Weights of a small GPT-style language model, trained from scratch on English Wikipedia: MLP 896 GELU, tied embeddings.
Each number is 128 + 32 x the weight over the matrix's rms, rounded and kept within 0 to 255. Layers, rows and columns count from 0. Numbers have three digits each.

# layer 10 attention key, 256x224, rms 0.101, rows 86-143, columns 112-167
120125131091067172146105134132130122132145106177046164156152122100144178113166049170106149105195090135136140066098095147104117172090107121111137091071138133165131129150
139114117127124170180102161111169142106122139155146178138107155198063134102156195107166167143185134104086147151161073127145121073118090100107124124133114157169122072143
150126123151098098067158106132112113151067135107119092135124137083126112191122108096134130126177113123092098122146111155128102160085112124143129144120085161126126105140
192136135127086135145097087097073124081084091143097095135141164174117105104126125117125109098108148114123131102107174099185138155073104104085146130123071145138194077104
177107158131127144136128141122161111162140208164116150095175120091143123106055175129135151128147116100087125172141066139163072170148176122115159125096106195050135118105
140123119081079154107112082070094107116133120081129100064119081129122141110069115131183144128131134125097107078123087178084133154078088113099059111114087108211106134140
131147124102111072153139083212135127112090169121156133136132169162124101125118093133157078123091170119112154107143159146143128166108192142102173128147111121142130078153
125115115125127150120151108139128082081131120088157133127106164132144157127133133134074178190131107154100078086159103106124100116147105119119138092174167170106155154148
119145137112128141107164162083125160124115119162097180148088125119102126155114097094144109130129156118196118084159133099090132141132135148103140159086090105110134131155
174112143151101143137172059153159100136072163124109145080120113116156182089144098076139126117128145114109126096154100126167144164120094111106113082115198108166085157124
118115144103163132124174156116090123085144149126147127101125153052117120174140155156106149085098180180083133134142123117113124100105133103188116101153142114095130134090
177171107141121182113114159130192150101123148124137205160164167133145152146097168170132187071137184072146204130179084098185118145117088241127110147133085054134089113088
087174151196158094121099152160109122073156174095097123158170149068113200102099105062129076159143152135115155170099166111096064166129122146064070121103079117095141140097
180151144077053128177159127180162083091123139185113177144113124124120084086128188091120115164160072150081098092114111142133116138087124139122109139135108136157173142145
106156104088117114173105134137145182177165192106176101134115148144102047092156098105138121190116123130182112071126185146159134169118084141150130152061101143152118152097
116128143115137184152122139120137117145227051110091175122133110095129135139096072162166122070048168057127160128104077182131150119150106105133155102173163127157095132101
157139170122115143094165123097115125095127067178091105102154175126124122197113164152117110103115153178116105160186075139120152111113155141093140083133125176143106115060
142115200162126109141117144113099087114156118137171142126123164088114112166104130160103097131178174105125101095109066195166140139093097145131128046144212155165142127075
112065158096143161114081137145050137186131125111169181097165087137101133124139137114127095095141128172177159176100117120160148121139117183133148126115146131138123153116
127137151156164121206116111169136113129115134116148166142170058117109138122138161114134133145091104090134184146127093110127132078103189173114153116105163131120126148137
150156161100110114159105132109143129129137117089150161100101176189152141089144105131089108157142180144188148110157122128121159122148116155180097155071100139141148083129
118164062173095139141130089081140119129143076161152095148057137116129156110168111090084108102121114142197120159166069133134105113168098146141108124084173074124174145099
177168157133110111176109143089151094130137087126136140177172094090187096163138166118136115139171124170194171137069136109112122112134161169087146184170071213068148123137
102182165156136127126151158145083117175116134116147039083191136145153111166169099146143078152144165101121088145067076169138182095119133137076076160117183157147114143159
124176083119145156091153122155088105187118154144078107135099107165102177179173128110111148151127142124164091116070111174123094112154114122101122108119156119106087180099
162105131150158143085102133115170104127129143145108159176135099165141100116133109166118100121049132119150146118137166110134146115053115089118140189100144107149151163156
161143160098182123131085098169153166107132067108079157066138126143132157116108130137112087054114155089068087138102154188110094126150094096125200151105096144166191109086
154125090148106094135103145131125144129130158148091129068188123148099116141140146118134147146135179177110065111111128127094177100121109134145136141154088117120140134111
116138105125084132116140082183106100132167128056172172086074176145129128160198138097120112121093134151156167161117148122102159084149100088146131146147099187143148103142
126127129161113124106173118145130172132102154149110132138097121129066120121165111137063129120136111102094095137189142115130066133149135140105115110123149199136175048162
103115106163136134074067121125129102118130183093110076182168108148079133080073142144093118117136127122102123101147107152204134136113152133122167108096169107149050144158
103149097134133119161143118117093167137090159147124142112144155142157132120164081195157137127147103057128133083110143143144132093184164097129103109155142129115141098142
080062101126171184116123169157142111212147143108117118153127059164121114128130118113126094179130189154091117154150056125113178133098093080140136105135124116117133173149
146139111061140118126033138139151142118109119154109127170128122159159110114178106149148153118114148093088174134143168125113116111146125140200137174159092172156073109105
113158109108163163147108141101140111132145166157131164095069107089112110136107137136135149117122132092118156160178130143103141090154167107091051095148118055144140139105
131107142143133049116124077142109118073123176182112118149188102090124155079132104132127146133099135078105138130129113158164146168124138120108150108111105147107189109124
185117142145110130087078112154120132163199098068162119148112093143105133092148121128099199115107130119113155155118100112064181136121087090115111083162119155070138138164
098150105106158050142071164110125103153121140050124155119109120158104118134171119123098153114164135115107120095190149128135147148128158121094158108132162108148122151121
089116151179163123127120113086160148126100143141118143135168143072081090100114133093117174067107095104175110090104138147147201143146130104153141166091156118171120176115
082085106110102202168108119172093130126137137129109183105090143154114071106055151121189132199096117188161084116123123149139137102140174107102113097091120148101153140175
156133144105100122162113162093110088147073102114089068136164113114157098158109102117116141109177196127146134157133131105133119149109109076133115119156157146145141119157
109126147108119106145154094096195171116160151144160136103158127075126110201120101180126095131107094075085065094100127135151143178125103140150165059129143157120110060214
104127119143145143108128107142133140120143088129154141075141122115124078171123134136094111151165098138175180178160155112085177103179081129160076157101126133129142092124
125147085121132126149122124099116156125128141074118168170138073127161116130098095136117165141138122141099163091115124094080155132079180128133102139109095187146139144166
115156096094093159153180131109103100154128100116121101161114163171106130146125138141091091138099133163140088109168159131153121113154118150111180146117138128109132120101
103107143102126097142130148081155135138126154083112106140115157100108152124160203141114187128153151084122096178149155109090171124146079097153106066138113111114148139115
078124094142094151135154183138125121104146135155181117096138161087121152060106127170133128104132115123131125169100151129103106178178120083147109089158137132182117146113
130135155150131143115088115132131145134137130117096104119139094153145169147111134132153117152129126144143129116132129111116144141129118130105164109142150147130095109101
082138152107074079144082109112122122163117109099173102131131112143143158141094113122161144102101133111108122144141126095125132145139125119133087101117145103154152122098
122110128105174106140149111093094120139100144134097150065132136092134166122161100123089188178149103158137121117150131131137136152100107128086109090112162140188122151144
159096156137125104107150099119109128149114129092155103099127183090148143124146098117140148118192135112092149137128106140166165155098133077125158147077169132113118129163
121137124093145149161172095126112135131124125114124127132120151123143135102143122133117123144130078167151135131129093122139140098135092102121136136159125114129141138115
129098133135122128110147075192114142171123151131138142133177145142124137153111120129144125166108147152130115148086103112115150143141177117120157135155147170146112088132
163142148124092127197138203140130148160097074129156155106118129147171170079115138095138104149127111101090139149114146151140162181168125069167174099130173152146148085142
150161157121075164161159151153181136129178089179111096118146143183127150102129138168117098150034158142111118153132112145040093151128132148132172154127100142127113194147
102093104183126133159137141142148087111135103136142085089101135140116146079115104113156123132129150112137124180128146117110151130149132126137125091126092184124153160123
190140130067140157137165117115110164066132132111135126133119138147115142133111140143136142138102151135146142119151158134110130136136090146083125170122147117140136127114
086123134116106115146068108079164122127127069177148116154110095090098107137139090138180121167103135116133123131101170123157158180159156130170118099119098111127131151165
# layer 10 attention query, 256x224, rms 0.1, rows 87-144, columns 112-167
161120153109150143153071159067143167152176147126111070120122163130093143128085127131110126126126194112129139123122125127167117169153095105176111134121136091171160115124
087124122111095081128140139129132177117136099123124150115131135071126157179161146083098121097101116106110160147121109150170130195170098173137131130074093171127071167096
117163095152137098137124110128116142117112109126107081167114121145086124113163108133169095074146171089075135123123151093126111064089125144146144119103129134171127150111
147146115149187141144170124128162112106135164124129123113138095121208106121073142139150165115175124144093186134088145109130141141190165134146155156130106112123185129102
146162093123096110171100191149109094106069102069137183104104117165057135131120162135153075168136106088157143162122091108124131142163096160100081116112108131189137140141
061135124095071111123082139223079141092121131145116102129131100172093108085158121117161136137087131094150123173138183182105132186192207130166187108107174140155136104135
110093135117152158105109135129122192130169134162157121116081126101094150119140074096172128125145120109094103167181075103095110121107123126093126196163114148131124127136
099162152117174116147172118117156143067120160180143104160106102137170145116101133108130068146106183139164138081107167113117167169130125167088104134133121107127161129144
169122137175142112201180178116106130133140135150081147153148139118185113126187124099139164099107107104115218156166107108167130125116113107119138103140182104187084146154
109095148148145156082143163079140135072186142110154119132107119128091098158119144147127138099150165070118201141157196173124100130105160144149098105163165144094165111107
235142145087158144103138112073177113100142131175058094123131138148092147172069133164162091093118184153139187138157147161150096160115123121156076116124124143150117144137
114178180134130106079153159129109114105076113086140136135159131035108117117111111099144109142161164141172086085110149122090091126109055154156159146103042129090109135142
127114136120093141140158151087137121100131146163118167184119148123135117166140123153155141112118123159077126145037171142148098132109169139135144171169131162147166144114
112093126112177172174163082202132141099137151117128182160077145129095139099162136141133140137097122170116164108092159148140113080110119138147144128083094143099134128131
087144141111158176099139135100162114137184122171144101094129131074115129103127142160138077036117116132073159134069124156117135123226116149103082120154130104116142103134
171116137129147098092148117057127053083135160106172157136140131143130123147160136125106148121086140083069118212119094102130163141113140129123123080094141114128162064151
150072134150189134139110100093167095150129113088136084135058151119180105120147171135102141104089132132105117069050082088092131066129087153178184114145150103177149180105
123129176124161162165119144089118125150104184200138112116177102098090142109158166103168108117143152127118179098121083136141168159100122111053133134098159118164096138103
128138115117162090171200083172136125163153112159131185122153118092095094082137114082101083110142134138121120093156124153124067129090126145128153101044115169116102149160
070142130144175112117125082159151119144110149084107195128099136137140151148150122130113101170111146187172090131112118106096100083174115123198137134148141195145147146069
123100111137130105142124078119141152179108144133140073149113203109082160094114158139103124116124156139134112136165155077113148127161113095142148128076100109146166139177
140163132093156091147170087132147080151140154162104124144102128129183133104083047133152146078135164144130171138139111085128052121128132149065123146085088183106150131128
143132144136166106115137101157135130218134114089128120094174048127081131096151148179057126138098095171167176132104065150096157093081122134162149179102162115112106132165
123114083117090121089148124181124121148116180137103136140157108145145093117117196107149168105134055163212103189121133113124119106106155117136067068131154114118107221194
176074148124129134064112102123130120140150155167065149170111129135206177137124072158118130120070152154154105112125090145122142169117147116036178096087158155128143119131
164075157085122113077160126139134090067110151064123108148087143103125120139124135132115073071206128103135092116126160180170121125144114097094178133101135149161097074141
168159116158131100175102143142177127128153135103144122130182146117124141113175143196120178157163153138138131134128077110167124157078136082150095148117107115114099139065
090166136110127132106105130156056146132131132103141116104119139133095103119174142126122090174104113103137170104142132108151157139099115057152127139135121174131159113107
094126128123160097127115154159083201123094184117145124170119134165156165094147123112156131110177086105073098104070099175102104159065122140156135086102113186115133131176
120139156102080067120158123118164116131125081127132137217141131165112142131126136138107127151121150100114089155113116101120162142116115130142141074148067092145124141144
091134089108103072156132175114063188090119115117128147062076116178119175119136124121092115095121117156122155131191180180150175073167157167136117109114055089147139169157
130122149121128121100131128147120186136154100180144119164127123136112149166117076066109163174173081084089146100137123153096192162139140134103065132108159109163156110153
117138099076112113157111082143150139135110133102088090133143107140103116136140084168150186143130103122143140156113098159135138124117072132198080127111090103141121139146
114140126088140176101141122099111145121074175114135157173088161098134159138078211111114128176123128161128101110093099121155080092127118117122117155167083146169238102157
111160128114161168123115084121108132085092132140127150102129104134098122086126106146139086196083075117124154120136146180129156154155145135118131137112113091125135085152
145059162140130124134103116145061135115141142170180114111131079132154127136160143118170096134184216101053123161094098081141117150155140105085085140106144176117213107124
132155121147115128135108140085091129130091087102115151171110133185104061134138060092161116111116114126119178066152131130090171158173140158107145110107136084144106148152
117105149084175099190145094149201091192102142166129142133161168073080188140110099113094112115120145132156152108093152108157169154058116150130159133116081088142088135135
150102175100094133201089072158137170081151177115129128165111120112080085121125162132131097145079096108185127119095125129128123092077169150166129138120136144190112157135
136147120067128049168147123145107129155126078109156033110109097174161141165143086142184108020161193136168136144154097060102116097084141162133141174168135122110127133195
178158168113124124125157145084109097113165086144167145147147076113130095108183168181121104128114077149082127104078151090079124114168201141105140123160076118111115117179
114122112149103154144121155113143126150127134153076134105128155121160113126130092122131111141121171115140129146127095145100153140163145099139176100084108145116099100123
140137134166132128111140128138159107059135128101137140165165109168120131116185119149144108176107173129111161147172165136115175149156121160111142141118158139145088145164
123132102133134168152143167154109126121118131142170134124110135124096125114155070104134106145140096115078139088146150177140076114102166138164135105157168161163128108126
098091104100136138167128157130138163120112112157065132201134137111115137136144121138142104091124106081181150107099142076081124151113073098124154164129116130103114144098
127084123103166151148153126143111141134127182139085089150158166097126114116056160162124125144148133114114117161071145098118121139178112150116119087107124126173136090113
117122131176111154128120126098105132128166121141125167107118113145090139101139141104142137132108171157097130141141156113132158148112070085156131082123117139123123131102
120133124130049150162127122151138114151122163149120152192091126156102153111094198137161116104132132119127117136076092140156139094092149159147123087180150155094151127133
179084172159162126183121154170127132125120104155095085134145136116114101140090150082084130119160090148140191103092130095118130130115179125119140151121128092134191113155
165179158101155125163078132123107139165070146131097150130131137110090132122165141150145087080132143064107172091151137149135147089122156184107089121071108135139163117175
161072123143149150108149131098122138118154136121122125195154126102104126136091145120113082152137170124119109147145129194109142108132050143143123115128129112144113086114
104157170120102099147210088148160162132194132148148149120166128116091139085113096140142140110133120113144108134126152097133158112178137088130123109109109170127096139151
154102128091102177143103135111093122124113101145112125155147126108081083152144137100103122123190099096115109111122142125146150111107121129135159129096123115149150133133
128192155088156159159121094137122151153156110145161088101112112106109126093120159160064172140123096141101122156128098103105126081096125136148106092140145177110165162102
154097120108119125193132164187067088131120123097122119111097109135109132143147140115106121164154110088118155139120109075097165091165153100140160093119109106087186150134
187128104147134164123130143117129115129160129138181156116160160149119165161099090095136132123088126127113127172094095079149090108140143144115118117094156122139181129112
120121151090082134140102104166095133167096097156133079163136131160132101140131123152141145155098125130132191127167143099169122096144146131128164107080087109126151097143
148119133093117136140104116176110131102098146081158189186139146161132117135136123157126134141147117141136131127090124143107164115145136142122131154139131095145137135065
# layer 10 attention value, 256x224, rms 0.136, rows 64-127, columns 112-167
140144104134123141140126110113134100121119171161132136134142176100132118153098100116117146158101134133125129136178138111135119085151151105078131152114065183161130152120
118141165119104158129159141133116139135131140104149098110134131130128186176127114095147173156114129135155155113167165171126172127131107111143128125181156180174095097144
132077138090112097094125089119119149123109133141138144096132134143111120105112134099123159172097126105140155122077106096113168151162123140128066094127137101090135104124
142113128190148108096132160093084168129097159116118089097118159131131125117101123172165125147102120127139104126122156171145130123133100114126153136141152105188045105095
136133116103146114088151137073140123111131123133132150098123120152138138127124138132129169125139121144073135099085108155107154126110152117178144128144141101160177148140
129128125110114137112118136126157120125139140155105153102148106106185132109143109126140139118088109144143202137065135109121121174139132152143117120136068087130155114128
122129129122116135122131095110100102131143103129070105158132157090152113102130150129178082125109085126103150117150179144105169085105082130162126124146147157131114153143
116103131155172155164101112076145136130150120133113117137153111138096130095136141141193135115117118130160135134163181118120146124156152152136081123137123159180077148141
104131165179186117141123204104163150122131130112135138148122189150097148164151133148099136093111147127106122120132131152107140130103114102132149094067093160160122129073
149125138096121123090120119127136151128103133135158147109106170157117176175124099111142162109126154183130126126172096160152101117126165134133105137105111118111148116121
111076129107141151121096142127159107182106132109117126152101127153118141117160165147144143130116120125152093152154142129158162128099091155159128101108127194117134080135
198144181171085092138150106162115156146122081082126146134142132108099121107142127136091151143112133061150125098188118127096108129108148120065132144145167107116175129135
176130115102132101140111119083117134145120150131142132113131134148129118124148128144152109130098159167131106100138119077141112082140096145139128123115134175145101080140
152101141085138138144137105117137149110137126154153138154129126155128144120129130155114110139111138139117160135107129117112124119102185123116151164146111143164133146089
109149139124165124144099157105112126118177170175082089152097102125179090103146128138156134112095155123152097174161153106147151142158125099097125094113125144144127120185
106124144122156122142164133124120128130159132100120110139125108153143126130179176091130089153123129174146128096165127119150113126136155114135059116124113162142099115079
111131135079106115133115145136163148128149127120118138129172116157108162150137145148111106111128132143151172089123160137125143104118127104098134159148159142091162116125
068111140104126170156094088133136118116160130099092133123156101079119122145133140126103112116141144130152089129114129125134098132083119109093154171158133143154110134107
121090106122135148126104085170135166123165130124116091097125128122123106115091145102139110073122121107150113132085125129107134129109128120136132186110129158152136128090
141180105153139132127090102140038168124136162163104124134130117109123139102122119120111085124136105134128104122131134103082149111119117129140109143159133158115105130163
134134127114131114115148149175130159059149130146117123139149135114121152134147120131082108112117090108115146115165156153148148164132138140157126126128117159138136078095
112114112185110089154137126149145129111167098113163093140105151139112161146146149183133124106168164124086122127134137164143132151136145135102136165146121073091143139132
137095101123153133143110103086086158108106114132190136201110128102060093151111128110133159157125109139159167127153109166100136158113104121096131105117162127140093206148
112147140157138130120099085147134109114130164155141115091136120143097127200117140128159086093112124179135131120130104121116114114111135107141140156102151091127139124120
128136190139145096111102107126114099148078130128174126112125109170128149080071112153112103138096077124134137119094140152104124146120184102121114181154139164163113136117
155093143157166101122125143141124157124122129155099131130126148121124075104125153123114156154126135113127127167138150116139146090121103135120125073106160122146106101164
118105154121139158130064132125089140118111130151138136098122120159142121076150130097146133163101123142151113134117152128090120123105134155126113134115137140129115186202
130147119134149106096128120146106103133135131123123153140128148134126120113121173100101117146126164146089120089124154121135075093132111123187114114143086172073171141137
156132135127120109093109096119088151131116138146188104111094134109108132128097127109177128170133127120118144120153133110101095089125111128136094145111164153103110174161
131186134134115124109150103147081153137126114146096113114153150126134125141118111162139147143145089089128176082103121143130127134170142117128108120157137095145198106106
095096126131091097121094144064075130157175141147142132119144169094132125114134124075158114104161122149135126176070105137148154120110138188111138102110141147125130134102
135116089173165147158123154120104124130152121133073049072136144136160158133129080141134163124143141141070140117137138132118117139135124154091100106122128126138135176111
109128135079139136135147171101129136137130160089136180107137126112133162112114108121153117151074143124158125122122135143123132133133101124177138087148163160145158090144
139098134098138134080125109118122157156153134138113150127141121114144192171097131108122120134096092121147162119102090100112150115172152156169105126111136109099157138193
141121151113140090153143170159113146125140157168158102096129107144121145123101120160121131115106130116166172105153132125078158092130133144117125151149072087127171127149
126128080132151115113147120100159126081182104133091124139116160121148139088078175178171110150114173156110133163104146091120147101142122149120123098104087105098196183151
156097156135175103112116134131146134123124142179074134142096133084136141102128153174130152136138142171113147134144111144114150103157139136134132104117151165117123094090
134173123139094104141169138182098097111124113157113166161136113096183070121137179138160115136189110104129177119150129097136111111102138118163203131130126158125117106143
146110106145089135128123104142120097154143107159105127136101136114135134144119151135084162133141115077094143151129152137105140134137130144117150146141113108119152090132
092142158068134136103123108147182114149151146133114107155145074151100138135178139070102140169149097101098135136093123121163144140146174114107134101115107130127130109115
114136094175117127120136114150149166129148150135139124150130116122119164166125116100189132159053164150131125152112136123146121137115119106107154123157171102175112140121
166122146130139137139117119161158124090139167122118156118141114162153156150106174102102111109116092111085129103144070096118119141115124134139141109117089127162159089134
123114090092102135102122115099104090141139108116099084119127110152154135136135127142108122122107137128128098164088093156125146105127142153186096127126112079113171124131
165115126135110165113152161143119122112129111151105119153125134157137138160166170138174092100130127132098097111127094127100105149140177110131108134141113160107110093117
156162137132111149112126117105114147116135117145105132130143137125133071097106134111121114152135125189143091072134111142120106101110120103109145127174102119125143125115
127137131133114102170129100137143111135167095127116054099152177125128131132118119110079098114099159127150124160123147135060145148118134151100114145103110097147149113112
152119154133102127126118121120135100134143135112134186120134110141146108169104141106129135145120136104083109120128111090187110120155124129128148143129115113151092152091
090114176108081142155122114176131126148149123113109145108144114129116123163120127073132139132135119080127140125133127132135100169161110146141121086119126092118111068128
140099091173130135121133134114121155169114165123158121099128127139149082117116132114145117126122103108134114154158143102097130129144068125168149108139093138120106139099
137127149165153115126134140162154119114101162146170109172166133147154126141165114166139150139136177104148120138145155093129151114180146117157122160119119150183115098052
116097114099120148143139154126147109150084132151105102138166151098137130144147168122147068134122135136161166110106119110074118167159134093125149099138164153156100100154
118085096113138136092079114122139154163142153155137127102113103105105115110099103115141123127137129153118108150154120108114149132073129092100114148131146168119092132074
152111129149100117118119124135138147123125113137143167139123163115140116125132126130114090127178120091133156170098133191132147125132092151114165106101142157105128156138
137104145118129135127137152119153171088149116140104134176096112140081137165147137066113166152127118147170130153135186106125158120156144131153092153089091136121112097073
122117101129138119161130142148117144079098084146157138169146135137150099118108112173082140139119137145086140135125115148168106138155129132137084125131130132069174160131
109128182160075159151128122113109121108100131105154125107143170136160089170162134133114093151151123103122148121120104115102129170088129127142121096110131130111122140161
109118108157137159110157163133132120107143110167139141176105138141118076143106143132119122134129148151150130124129103122125131086159113111068121144142101085122155100109
127094120115118082121149116139117118158089122138173150135077130096158130131085092145171130136133175111132149113151121138103113119092132180120111161169185143139117152128
098161090102152178150131159170141104148142124129098124165069119129100132118139200095111095196140134152132112144148149140094162138156132117117147148089121154118131152122
161114092077125120138144145142161151124146114128133100175105115144149105151107127121110138126118143158088139099126130112130149141145122066117146117084113137175163150125
099073102148118113126062147158139123136130097142121107139158153085154150091069128071110141117121107142131142136134117093113113094137137102184089141138142100163138126172
054113082128162150138086139115153163132138116166119142147100132116073164128143119070103091075101145077099154175144208101143124122172146120137126150131137091149105131111
084097130137136157142171142126092130124069147125141123096103142117159105078157134124157143095097119117137147121124165131124142085128166128098125121141125160182140137141
142119157117150147153149138142139154139117132126123130124155135149148166171154115118135132138114120111082134097101133145136180120138149132101138107162126179095130127112
# layer 10 attention output (transposed), 256x224, rms 0.123, rows 64-127, columns 112-167
126100116148100142138165113147083187099145112139103166148089123130131146130179167158158150132148163140067105146142138091151132124098151146165164110141148122097133123077
133141127143109091158129127105161155106082126142127200135143141112120135092155142155114130145103143156105114142132102130157082099112132133132142150082110128109106156137
136187130124138120103086147130156075135152127144128100104085126120134059142140092147113154109103155142117113136115153139138128144125194101113120091122122169073106129122
132140157118139133139118159109129117100091124136131203142143112127142190139118148111114149153150180165167133217141086100127141106067132120107150138138132109099149161101
161123139132109112158125150136111152149139095132167104121118165136154148083132120130145142126174160140151143149171157101126102132110109094108136180114102133138119130131
129131110174193128122109113120109156147116122119144148148114089192101082137151113130131111145144106129098108117157120159133125061128120125146121140151141169132083154159
120109101113149097125086142103161151159143125126121086119115126162100142129130163147109145117128136142126063123124128103100116120119145109079119153135141075128092139099
123071128139093168138164177137148094113167130136138143137120138095178187154098119132126126106157160152131128088140123114109133138069118102107140159137154141126158145121
142121095085065198159158127168088089143105143097142139103131115129186142143112174138178102143149141199105144136109142107106106099146143164152161162166128131102168109175
109126121135134145155163147120116115133115116149078156135114101094111087154123164164122110128121098120079134063103118122155143119160109125148163139163083117107105158135
140167120169139141137129153123138104143137097179155151150127142095106113173086091191128139150098142128118183107099111124086095135172155137089130125125124089105115132114
120084153129140123095123096136137113109137141123117114134175144117167121118105160082097139107133146141178151153133143162138137149115114149153116055088104143153078094110
135126145168112182170138140156079161090120076130126188137085153095107127101119107123172110097154116115092141169142137156127145137131141096141114126178136099120117145101
131152115135132192130142122127120135108110097127111138099098117137162134126167109116119123098135122118089108130131136102133117114135094131132124109128138110128110148095
194100098126119148173156137138174110120135125098124138124127178120139167103098109114156142116160137152110127112112159107135143126122116144117156155140120140067171123091
116118115165130153141095132135096145115097120130147161134161148118116156136125103173117144140125074101143117193101154147113137126125080138105191126114137111134131147144
154140134109088166107156125085121124113140100106155130108081133090071096105121108135109140100115085133085134156173085105101163138126171121100095075103154085158100129129
150130124082114108096167141089154123126170140156141129112135139151141137117115113128107153118089072169109137130127124094132147114161103201150156117149124152136125125139
131152147113098164128196160108100095106103101136166167119125096109157125228117142161120094102113111139115161106173118135118134150119142169116078101152101126068095128115
111086195100140150142148101114193144096151154084130095116120149113149136117093132154174162100113106151128111144149129136155136115117106152116115134123146141094118206132
105130122146106131125133123096137162158126126142145125113121131111145129142144201151142163151146137143136145129113096132122100066135135132111121121152109140116104151146
106165099129180142105149139147110102095088151105087146111155118122169111114165101070111137154112134086143169079152098154133127113142127126107127134123126155178118110122
139144132112096132146103145130146094137113085130115134117159130143181161112134105163098128087123200129132137132139162090120089150151095090156153168111140169137168058107
082161109118118119139161167112104162127128104115128120151092116131104130100144147115127113134107134128168145094126136130159164124141152137139117133174104132126143135127
135136145085103144138130109107133143131148146151098125172142171104100128139115167110156117118145101154140103159112108130101123132124109138155093100151099143115148107141
119134115146145127132090138110094073156136115061147127145112128150093152158160117169155128121120111167105123091167131109131136106181150124143140157121088122084112129100
143109117116157115126104120107126084201146085138132111120139117104122151164109116157121111097138148091106195151157127133146134124119107085152130098117119148095119079130
158128123111147129139126130129126146109133158131143129126082109127119109133092126148151140121181101099130123156107110166087153144119137150173128151086130122190118150168
144127150125161167131128173079129094162055112148078158186169146127093128133105131183094106103135175118175145166090134150145143178110104118138145139153098127154115135137
157092139119146160107114118087140158111125138125146120092075089098124127109102150133124127117089186109097117184168117153137148156109142111120128133121124167149121108132
161147139133151167165117144124118104129141115087107141149125100127078113124133112139118134158087180104115155094178119132148069131178145134162108122143122118111117128115
105111118143112092095107108154128136153120148090119129137120132129132125096115148132094128136106103134175124135141099148138127095115144141135145123107106128117160133151
151119143180108101147136135152118141128171109150081100122132135133108166092151120077131146135150182115097146127144148118131083069111172130147104140144100104104108154136
089144121116088124163168091121110147123103124142132092119115128114085073125093130118122108125134148102107161140132113163089105157121123110147144117114104191139145158068
152125132146085157122109114088107163169109115170070135111096100108155113092122157139112119155144157124146147108116135131145130122095139109168141138131156135120097146096
153128159149091100132097194110122125179150136097117155189130111151171110112134089078131137113169126119097101099168127137090158140098144104165116164164169133132150084115
147102133124103162176127136099107139094103109089173144140126133137134114167105138137135108142127107125120122164106148047138099134107147118161119174132116119112132125162
143098127116148185126112147119175136131160128102149143157135201190139185105109127125097146110132141103091065151131143150093104135126134169115082146110118186147129125101
134110111117131152163122110109122106115162129136140091125063079138142105101145140106123136140071120156123123143122109116158131160144146135138152091142166134149112120127
120161073150116076146126145131118092124142098095165144109129142129152134146122110143162174085069172144155163104148149117104113126119108114103110109140143142108137105154
119161115094160131149106179144069108123080098116130155066146112156136139154183147104056171106125112087159117123172130103140159113165149128147103110123125159079114118104
087137122104117172119112123105092130170126113110158109138115112137140088097176112103134160126124119132150141151094153163120162129151110147096114134183106123138121133084
101168152135169124117146098119128121130156154131133099124083135102100096130155119141137149146110099079115136131163156098136141121142141095091163119153139157072104130166
097099119123112096136098145145105113179111154110147161123103125135105175128112100115129153132138079128158105124118123093156127153103093126111155090134105120148129130129
101098152134082118141140080168126141102149141103112127129117115081142150127140128124126110088162097154121130155166128149115160151108100126172138121076166149107130167129
131122136131111130107130181104126102099115119136106139080128103145142134130161151135119138099107144099107174161170166151180164107139147107146145093162129156125111089091
138149145113102139143128152172113140112102134152102120144140143137101133127114111160136110141143117142165116125163157120142121165114067134143153160120113118137145116104
130142073154172100144141161111154155136093126126127124123126102156149093157148155163142091123132149169153187101108142132134085131147096102142130122101146135115131136139
105155157109128121142110127169146141127138112126110158160112142098144144120148092128117095132098158121105165144133129151127159134110102131118124202159119165126149129145
173123105110076149134098172120058153114128128150126190094095130100109169115122174142118149134117096133096139151146154101140113123100141176144138121145088147115133128130
137136120127099152133126125113093143126158112158161162119123102147125169124143105120148162151134096151125101167116116114177142108127133123104108101102097137087123137097
145151129141099119164185156121139122136129131095147112162134135158114114164081155155111120085074112140096120080144162122106104104135148152107147130116125124092177104170
149177141109139159151132164095154075102103118096098106172159119143052095123103143153143132098133170137110115100140135090153106162128146159117093143132131102099090105127
115122101154053110103130140126098152155123121127146151116125129115130129173122117190141103090120149112054162091127110113122103092114177145156148096187116172094122191168
135138151114097098112101149145132125171144158151138106095141103154148117086124129135139109126138102101147119117108101154114160174118119138144181100113187114147132105106
133118125146134114163139136174133142161116133107141107147096117141117179110070106123170134101161152134141124129142151168164128112137076140126134125125144091168166112147
164130154087146103132092114115140120117133144086120133095111130116123140129165107120118159121108094136111166134128129103152182138141144155171188114101088151116130124097
134169151129119155130154131179155109089119099137083122151148142115117155157138134117162054096153107166187115137103144145141111195143109121147127122063117110116124131126
134121140131121135116150104113095118109164082092136122104146171112134132119147110158143137084152083115085124157134168091141094102159129110135126114175121170131132109151
128167155151105125105133109115117159133139136140144188105159147108123103125171127110131123105132090123150122163124119106105122138120146147121107156145091151073121192119
128147137142162128076171079105124164164129177126131166102107097120086146141154071171114126106156104113101103150145110153127155156119147136122127139146128184116108101132
139098106131097143105114154120118095117151117090116108073182104168137102138158128175121185115128115146106136119135097093130100120107115150127133116171136149149126115153
152149098164134133128140095128132129126162093136122147147166112127145135143111113141111141144102087127125100113138116141116060170131074121138127162102143112093125119100
114132117132089094136119113104111114105154106110131122119167136112087132140124115149120136145113128136118142137148128138121112165136124118130106138086110103131133136148